{"positions": "rope", "attn_scale": 0.177, "final_lr_fraction": 0.0}
Each number is 128 + 24 x the weight over the matrix's rms, rounded and kept within 0 to 255. Layers, rows and columns count from 0. Numbers have three digits each.

# down: layer 12 MLP down (transposed), 384x96, rms 0.344, rows 303-383, columns 0-47
# up: layer 12 MLP up, 384x96, rms 0.335, rows 304-383, columns 0-47
down303:120157149131138117141118151131146113133130094123129122147159130142161138123146156122089133128152116146176098116112140143128169111124135084159155
up304:132116123117102107139134187139137150134097131118160124169179124150166135097106140122147074111116163167124104152152168139150155127163129146120104
down304:136116162110148156104124120162125117129123112158128146129142085103118168125125122102115150124130113096133162110110115121124141131164088108146097
up305:112143119134130182140079093141118101113138133153142158113130160153108127131117109157128096102127140109111138089125097088130114116129130066187146
down305:105126113111103148137096116118123152150152159108145109107129153172125159097104134151098118132104129153132134123140142096152151133137147115136138
up306:112115125152108169148139085136127103108167152134115179103075167138139148135111132154144124118098149160127122136117108144100165104150092111129130
down306:160162171156102094135122151079114143155146141114146135130141146131124113140095110148106153136100122110111142103151135126118157151138140087127112
up307:142135128150112144158111122109135149104128131168136110091144152143114134098117134139118100112137113114165141131114154114153098146123134136153151
down307:122129142137106135094162138149112118161095122156129149087131091143176151169129132136109130131116177146122122089145139130131144147126090131129098
up308:144103087116123126123145097106140124079193125158165106100149132131114120143140093108153184119108140113095141112127136137112103120144147136153152
down308:133106137125101137132136141099119111129119114151136127135092152123112104144171155110123096125131140146176137155091121102152140170152114156109120
up309:104144138143151103137152161132121102117140119162134088171125103127146135105160151150111137115151128157102153118110139118113117124119076109131126
down309:092108148154144116145159151132083135108141101113163102167121113130217115125106143096110085118134106105093131126165147133145158169137140138152095
up310:144112116121090145140081146139138118161133115144076146181125150133126115110135126122136088189116146155083137164118155135137205114112090094125098
down310:126152131102098074116114099157097090092139147127117096125138139117152058172142130127125094139135121163127128136147128074144164148172109099119116
up311:142130148095107103104154173123129111140132066138127114130123123120111125170105130145140149129155106087096119116146161161111118158129106060142126
down311:103193092129130152142092147138127154111139137139158101151142114109151098130181145133138113149084120150158129127130090125107153140140099174121128
up312:121141120089130141169103124113110111120141169127089121132140130146144147160102151144132101097152160109130141137106116101104136153120141140101138
down312:134170109120104148163154103108109130121110138124116135145160118141135167116078135148116130120143108119126119147145161080106118140107147089130138
up313:133126086091173144125101089107119110144067150163139198148118152132140103149122123132136097120140115147137126108091105159104175104177154123103105
down313:126099126128132107157137130099149133116122120126161132154107091183076142159119152133131158154123150122136150104104113137133138169115136124106112
up314:107120133168117123073100123082144111126117213157108143133144132118177137135081126145098104167127166105119125122148089076090164105203094160103110
down314:141128134171161110105093097108096154166144114077058137099087148200115097159099124102159099089092116118096088134126161160157133121097131154111128
up315:121096112149101120170129127128101120136136159163124164149134126127141098178133139143133105149121147141065120118174120147153137124147111116110096
down315:078189098096165113161182128126180103137096104117085124069158143102131180126107122129095136123136147104136140132123131100125143103153164138135132
up316:168100153118168110105118120130127089100112149142117139132109098118141148139147144121143155106099104116123111159135143126122124133113135134173097
down316:127143154120135136158127128135106166149158137110141152095134112107147120115148108140142113158112148137149124131105125127136115132147110125066138
up317:131129126147143166150114120147124143128145101121095138166124141108162122137155103128120145129142128138112162108142078080114149179112127118153107
down317:156137116123118153118137155135136133117134131147126145162115145115140127129077163124149130163098140144165091144116138107120138137132116147118171
up318:154121128143105113126123133147111138156106157155122154135139196109161103103161116129137145131099129156140132137145140137104099117123081095086160
down318:083132131108112175143165138156114106141109191152120164114122167106086135139150163119114105119115110117122127124164109135132117118137114114102112
up319:150170111102123120089089136161136080161137160163065125169142137148141100143144146143143114172138127118144124098127153132087100165111139130085126
down319:092087165123138146134132146106094156137139123126159139134125125111130139139110113109125143138121132137132144160126101089129149158143122136108162
up320:147137114148106145110122117122132168146090140106142118146144099161151129159152139128136159128137120105100145126156143079165152092123126148128109
down320:151108163107129119176112115098136124128133113091138089110099099176106149165127106157140105152112121119124124151153128140137149110141098113134135
up321:168118128153080143108145142123132109112134143135182112122108172130134139143136147145114130157100085110132091099085156150097139136143099056166142
down321:141148082169162143162099144110144150138147123160115160136129112100152118124103126164165152104069135140123151151149147144153116134100146172119123
up322:142111124117129139118131133107154111102130155146155183163146094131113118140094190129111105133159121138068084149142153121128169114104131166104148
down322:112152101125076113111129098143131113128116146109104119126106144140107128094160108142094156141124111131180128181107158109096148120111104129129144
up323:123124108108115093132116141163168084124070150125100151125147124124128116135154137156093102096121170125135115152100131129144152109149193154105125
down323:123114086145124186161131123084135124196106124138086184122140118099095122125169103112135124174097099121101149140122167156135139088116080105145099
up324:128138103144119106112146131163173128102136098166106114091125138084121149102131134115165123128119137118085121132086120113188114107102118136097125
down324:114124136126128124150129169112106143161153139161135159125119120142149130092132120098115112107095132152110162120100128144189118130128145130139098
up325:140117137126085130158110118119135114144087140140153160140146146141119082120129163133114085138137113122123126077135101116144129147113161081129150
down325:127134128128094193095127137123121139096174124171144169170118132113077157131098131137161149146129122132112166125141119127113076152141110089188142
up326:151149101146150117114120109138138175083108161136134140115108149120103158143124140121140174113135161095125112133074160177115121113099137174155158
down326:138171121099108159134158139147124113143081139138101103133152158119144115152151133144120094113115140093120140087099156144133119118113134118162098
up327:094115096146166152098130126121167139135112141154128117115169134112140109154161104119165108123127111133121164131143148129152137110125132104082108
down327:133134138097154108138150135155132144061133153087125128131106120146163149060127085181080144127100104117165100119126165074141105134119161146150178
up328:130126122133106095129111139161156152141137102124122129138181078115163115135120148154152144168128083152086105132092139141151140142093156155150143
down328:149149143120113189128169083118197137119137135084120114109133117122106078124145133143129096144113122109102152125088126149145170115141110133135136
up329:154132119128158116137125122102136101113124081137131173142140152146114146129137163155141114139135144189134155141143123160109147129137079120148100
down329:095118177158109181135161130163131160111097136118157092144144116183176102146097162091083134135163134106134096160122102089095152112203139144098141
up330:073125069150145107122096125107131088133121116141153117117141137122156080106135103127096136089159168110107145092109147117157158129116180131169127
down330:131101107125120108179099148114159086124117154124149140105147142133196116125098132079118109140109123120119163141145105136112152130134143149113096
up331:163102161150122130119131163127159100121115061117145113123140110142085125140119144152121136139133092103116129120096134146139162102128119128143082
down331:132132193076152132152094140100116131088115154131115165156180145109072108117119162111140079065099102181121106128163130117081131179111137127121113
up332:116079125095123152055130147120139123123108129113144126159142128115128112128122098175146108107139127155106156116126163103122140121140152138084166
down332:089138128152139119149117156091115099122160128185095181130102152133129158120132139103082114132137122159111136133130167083168135135147139174135106
up333:144118148132117157165116157135130137080108134137141116108113147160119071113124144140144112085108125167121092107154132131159114088175152090138132
down333:173137155128127105101141150093089157149128148095150151163148166152100130135139136092142115141065106107127126135117123117092150124114126164155130
up334:113146154147123119123100175139152091090143129116103103115177111173150128143108145129090142105132131106139125119160108157092124117171143159126140
down334:113158139160150139124114116155115109108116182142136135122131101153083145112112114137115144132125098126135129112124161158120103128142143117148092
up335:118145137117120126112134148192161092112175158137105119137105105139144127224135128118117119135129136107149114123142181145156104102113138105117071
down335:158171128103139114142096077121130077101122123167092118168121148126099106121143110103124191127136146109142121183150163140129130078167103101102146
up336:112081152118132124082142116067136079135151103159064123112139123150151100104144116087128141129128119096146127130099132125105166084147140177099168
down336:150116118088145131073162147111133152123146135112137132188098098163110111090080101132145140117131133168130090168159141137193064149107139098082140
up337:106091128143096133140188097094102115109158124152097160126162145123125142146160118143165138173157180122116148132125129106173136102124134141163162
down337:112135165077150138143147145121106096157132105110085150139152138140115102144115105090098149090160166129126125154130148101140186128107118126129190
up338:097127141085119100135159106083074160133153150128109110133125125126130132120141167178125134171143143164111191096107103129153154112154098135142115
down338:147136117128134090137115164175132149088115184158124129115130139163128161098135103129143111125146150151187131138137133162111155131116118096138121
up339:182082150149109117111099112109188113127149120134148130123111193161134150151157145133099158142124132132183153127146167110125129120101104131109095
down339:137096120144133107120168164100172115174155146105155138154103141157153111169147149112130175154171143129142163057116086069125157163094105133119061
up340:146104071153140169203118103146120130121120142119164139146105102096136153159124122137101146106098121139070133090113125105128158124123141102092154
down340:140129124128137103084143160099123181170135149105082139143134108138112094135121137142140116118113110123127083167091123144123106121114125132144120
up341:099133103092115105136167145162107117084173145137126111083103147163114125114169147124117117130138128129108087137152160170099162072123106114106121
down341:214149119115106153147132121086143132100116132150143113131157167158137126163152131096112165139166113121127111167108141083134139102118098161157104
up342:151149127147163102098130111111115083095147147129145087122171133087133177112124161123108131161127115120080151116112124120087115143143129162103121
down342:149085151129121131072111123115101111122103127114109091107168202114110156102160127134150148112148088118083132093129115124112104134147109143147158
up343:142170151117115151136071149124103092155116119133139113121126149130152129167116158091154113134134096118114170104076126173129140145191087130130107
down343:129115108167143136120141087171106140079136155144103101105155163151138119092130129167133154068111123110129117182148134069110138114125137132119123
up344:135144172127145114163117134134137104133139150142093117155139111142115159099128124156163166120100118147090149126146115125124162125124128141149124
down344:138137117120123148148096124092128106091151101143080116153117165137130140123129148129105066113147133104125139106086092160126135100117098152185105
up345:121156176118130106172121064112128134102135140096090164140112109153111159160105156126111133125130120121123133141119140135148115119097127102152103
down345:071123140116121118097152162123174142106140179159099142127157141152145139133160115182082103105125147137118088135189092088147118180135134120107100
up346:128143134111123150125100180129129124127109132109153144139093136186148089141135117117165133137170108126135127114071145127190137118090107163115166
down346:130160122110166121112116159137127131111151131102133138154091128112127116136145067171098123155172072126166162111121083117155158094152130122122135
up347:155146106114109122127117098110114141149149165124101148182131142080125120122120126140146091145144109116093141127112111172096133144102134140118136
down347:145142117119154144119129120098109144110098134099143109117097103112140166102153122113147159124128126152104156138106104124142124119098147095148157
up348:164093112154118112107122134148144105115113131082138122115115070103122135095149103128125086117119157101121135109142140117123098136068185137152131
down348:185085116161120162108131149138079133125121124136110115143100132123146107131121135096168140135165135136156134160108144115130099131106145120125174
up349:111170131139088123117116166092155096144095125151134176133163133139137111122123116097139125143122130091126177098150174119096094089128137117090113
down349:138125136181156097133139108119117136123179132122118120170108122139126101099149100169141118112165131135137132176124106158090152120122160120148117
up350:149155123149105133145136146152074136128151151101091154194097109126185141129159156164146159139114089147138119062126124133110136087114092142125097
down350:162130128137130157126175129117109143113131122094169124109130152129157103109121079110105105133099115108138117158147087143143141121123133125163161
up351:144152120117126169129128137125129125193098138126110117126153140129180139128137133112109140126117129148105161141129141095135116139137121083122130
down351:113123120115126127116147147170148139150120086103134101117129122155149112153107119104119120114118155156136161150124176129144137118189171084114134
up352:136121126153121124150158099124119125119157146141139147088091137096121115116128133103128117121122151167104177131165147131108152113145154120150124
down352:131061108081089150111131113110148113180134127117088120123104124125154172154128111152139128148099096152081128159129128121138118185121111118148158
up353:154083118120112124135106166170133142131130104143106101124105141085196102175127142129193123119137087129105133131117101139115077100125112130158107
down353:141131149172177121121177095128139152112150133094133115123114146118109151123139118096102152123088124102145131129127115128130117126124136126090107
up354:162127121102143142116074152144167144160124144137126099126123151138108088105172091116171106133140117104118146118111116109152082116129151113153096
down354:138103145196093165113123126130148089116145137086147147123137097106110153115108090148148148099133136162094109104115160128117181128132151140114136
up355:136113148145087116103079110134166143169170103113128127062166152132134154170143146101145148139136099129144114138122127131139105084106163118155147
down355:104118090082137162142122113145115111139166135155064132079088113095164148158136147104213159067134154138143170158147157181092106121097105124125087
up356:154138101105132113119110129117153093143125137108140134154067096126133140105117155131169097177123196152081099162137077121100086100100137136104126
down356:141114183108144130126145146125128119130152142110115155133191173106157116137129110159088139135101123134122140110131146137166113112145149146128096
up357:143139155165119095124101184089129109112122111120105112149170117093118097071145123205159134150132146141099132158145099103112141097125099138124161
down357:141115168114142127146149119109151109129141132147091129118154125139138163122153072112106163113095116114102109180142114163165131163120096166145091
up358:149144117101118094107127103180126120115162114147107126135136144159140116125157124130139123103132140130136129120076133118133110132120174109100119
down358:174122186091141102122142170132091092126146093128112137137127108145171117146140137083140113152113131108112133094144115099144132174075116111154113
up359:107164129145107116143087129131102109100127106142102172126132140094128140111150109100155127130129147135128073138149129151071151115150152139090116
down359:123129155143115099108151166130121179090111133093179132149151109134142139131146140153152106167164148143138101123099113163137161130089117143137153
up360:133129155103122133136116124099120112108124121170143131129136175138159103101161118143086102096117113161113131126127099091093122144166136157116080
down360:103081117145134140139157106149122142154114164123104120153118099126111154116128125094138120121202128145118116131114144166148136134113124127156143
up361:112107149111152139147135096137112120111115128172136124093126141178126125120146115185138105118107132074157135151133087112109121128174142146063104
down361:124121124136158130109146107120091144101116146124120110122140157094147111140143144092161116121148113139127160089140125152119166080119097125145119
up362:153144108091132093125166172111126127115121108113131113121130134149133138134139139159108108100123118134104094146118137118128123147118099126124177
down362:120133115135109126144089100123103128141150123129131134134138129120139116173125093101131127111045118092141093125118119113137121099136140136115096
up363:163108126116171099103102145132153146112086147161141149094123136090167144114144121111131145133148156129109084120138145113146101138117078148085125
down363:139144111128106107095093137132132122129130154139138121163136150140119144164152129121122126161097120127129081116162132156135164153154100110159175
up364:115082100114113136125135130128113102158151125135172131149120152109142113129132115159162171104102173101111145164129144154119137079175113119137147
down364:119158160120151133110162150143127159105133152151131166101115136159132138144103127116095133126182125149138145154138157147140104127120092116125103
up365:127106127099123126135081147119138123121140122142106177146128147101134131123140128157117141127128164127160145138135088141146141158135094150166147
down365:138109142111155129137132116143102099135153096125168115102140116145065127141097149139131087124184101136138120106097157173128184115145156134141086
up366:158130121137142161143128107129138100139153120141143115148134136130165159103103130117145090153145149077127160098081135080106123165129115104140132
down366:147174164116071145155095141131117146106112138116130160100129128142097103180093138143171101148150113130177109156167140164127149106106098093142162
up367:106135088087125122129134108107166126171135151146125125129121113135117139177176099171123124106174084110117129123134136104171119156115131131117090
down367:118117158117125173146107141136153158167141124146123108092135158131147129078110133127154139094098076166141138147098128118114054121088098113146100
up368:140135154126113077123127173109133103119120133110149136120140084129116144094152166142131135095124113095132110131133153137138159101087092118115131
down368:179134088116152090110143168147097153151134136156084117121106133127123112097154091109138137181127141117130169106163069155152125117106129125129144
up369:132132099129107116125075153127134143097113140158158109123096122194155119141126124163127141130136087135145136126119149127172082085142111110117134
down369:125108154116100165142130139169093118177138127130133123103149115129128139134161130136135149106106107131151113132115105122151155150095123134146117
up370:153140164162161138150135097095126110103139116146137129115146115139130129118137135096154112162155116109084160094101166115115134107116142171137152
down370:091063174135110147125099189142097116133151116142103138136118126113141159116114168104117089098149139143110135104147100149073120152107122121104150
up371:129175137153109148097118096105120125113118135131147115133146155146178137123139115127125105115177141108124151122153109120118070165125122106087154
down371:102100192097131137156116140165150128136134119107114135134193139142120126161149140103135143149136151099144115133141115134156131084161106112152138
up372:157082144152146138113129078138144071113141141152101101137133136111159106100099150087109133112122104127099144109120146142132108128172107130112136
down372:140168150161155136126116139126165100132162158100125089105116133105126133101129143112122151139099122094144120146142151130078168116111108146153152
up373:118108068121100086118128161153146119176161133126103101135107085091163132106171111143155131131112115111153147135112121135128116087156119098170101
down373:110105155148133174135158119100118122154154137144133134161104123130152161130118168149166119129166138150120147102098082148122120149142096098120113
up374:081114142121115111109127154101139154141102135153136123136123125153137130127156153089130129100112141132119107124102100110113166096162116121195146
down374:161117137109145119081113138124147136098122130130123124142122146132119165117127108127134153116135076108138119111096088112159157161141145105124139
up375:101125143081141125182173132106137097103089122122093152117121105133127109113124158130108166134149137156125087124129134151089120120162104107128153
down375:092135083127123112131133153138129083163073123134112087190121144117091101121150179084118071106154094151145087152165139098109107155091100120101154
up376:158118067160139132128142065149119164117144081167125155160164099143129153101125143086133113114129132173116127107112117144123150125122091104101144
down376:110117168122146094127082132104134113122093142140159133143126163143146121116097103128152141114131139133117090115135121104147116160105125120174136
up377:142132178151116129126157085063129150119088083158108126134140112118132131126167123132148136080143107145158139124135133135093136137115141126144141
down377:137106116127110142153096151096135105114169085123142112092129140085144136140150116094094081128110177113141120118114125124121127099062093104106128
up378:125114120159075140088144120128133138100148179152122162160068090108130162145140137128167148096076160113105170093100126127153160149125145104152157
down378:128151109150080114164122096080125132159133185139119179124171083131132140121140117148149137109059143105105162122137124089172203168109176091102158
up379:155100187182097127064124133152133117097145132078142118108117091136108128119165124113121146147097147125140106122084142097131086075153155106151146
down379:133148104115164156158171155095148148176089153147156150178147166135139090133127111125152149138087130134167136137173167178139122129109128131107102
up380:109121159105125134137123131111149111128140127141144139123133146138131147136135143142130140136125121134107085139143135138164117091127130085123121
down380:116115076144114108160095083135118124117131138107108153139146139137130135142138120130103083121132106173090160154147132144118185144145137146143110
up381:091154130083113100099151150155156080105184159119077110155116120110131114136154159072138122165160203136106123117139143121113183148115088120101096
down381:087124170099098135044089139117118091123200119127110150106112107124126070135104104139114080119116148171150149160134158151108131143143148114075133
up382:110099124152119124084166065159146137138108121179096131142141116163128144155138121165147138153130154181131110168138135117125113086111132119096121
down382:156128136152134130128096130163105093138122136118144103111125088094104115158093108120111115155119113144138102097130136125129137139140156115115087
up383:172095121108156146166098092105120114090130123136143086120105116157103115160121157142193140132103200112134145107075126155146152156174097115142119
down383:109148114097175141130112118157136134120110115166091133131141088114150117075116094080143207153133142114128124159109128123178141123149140086112140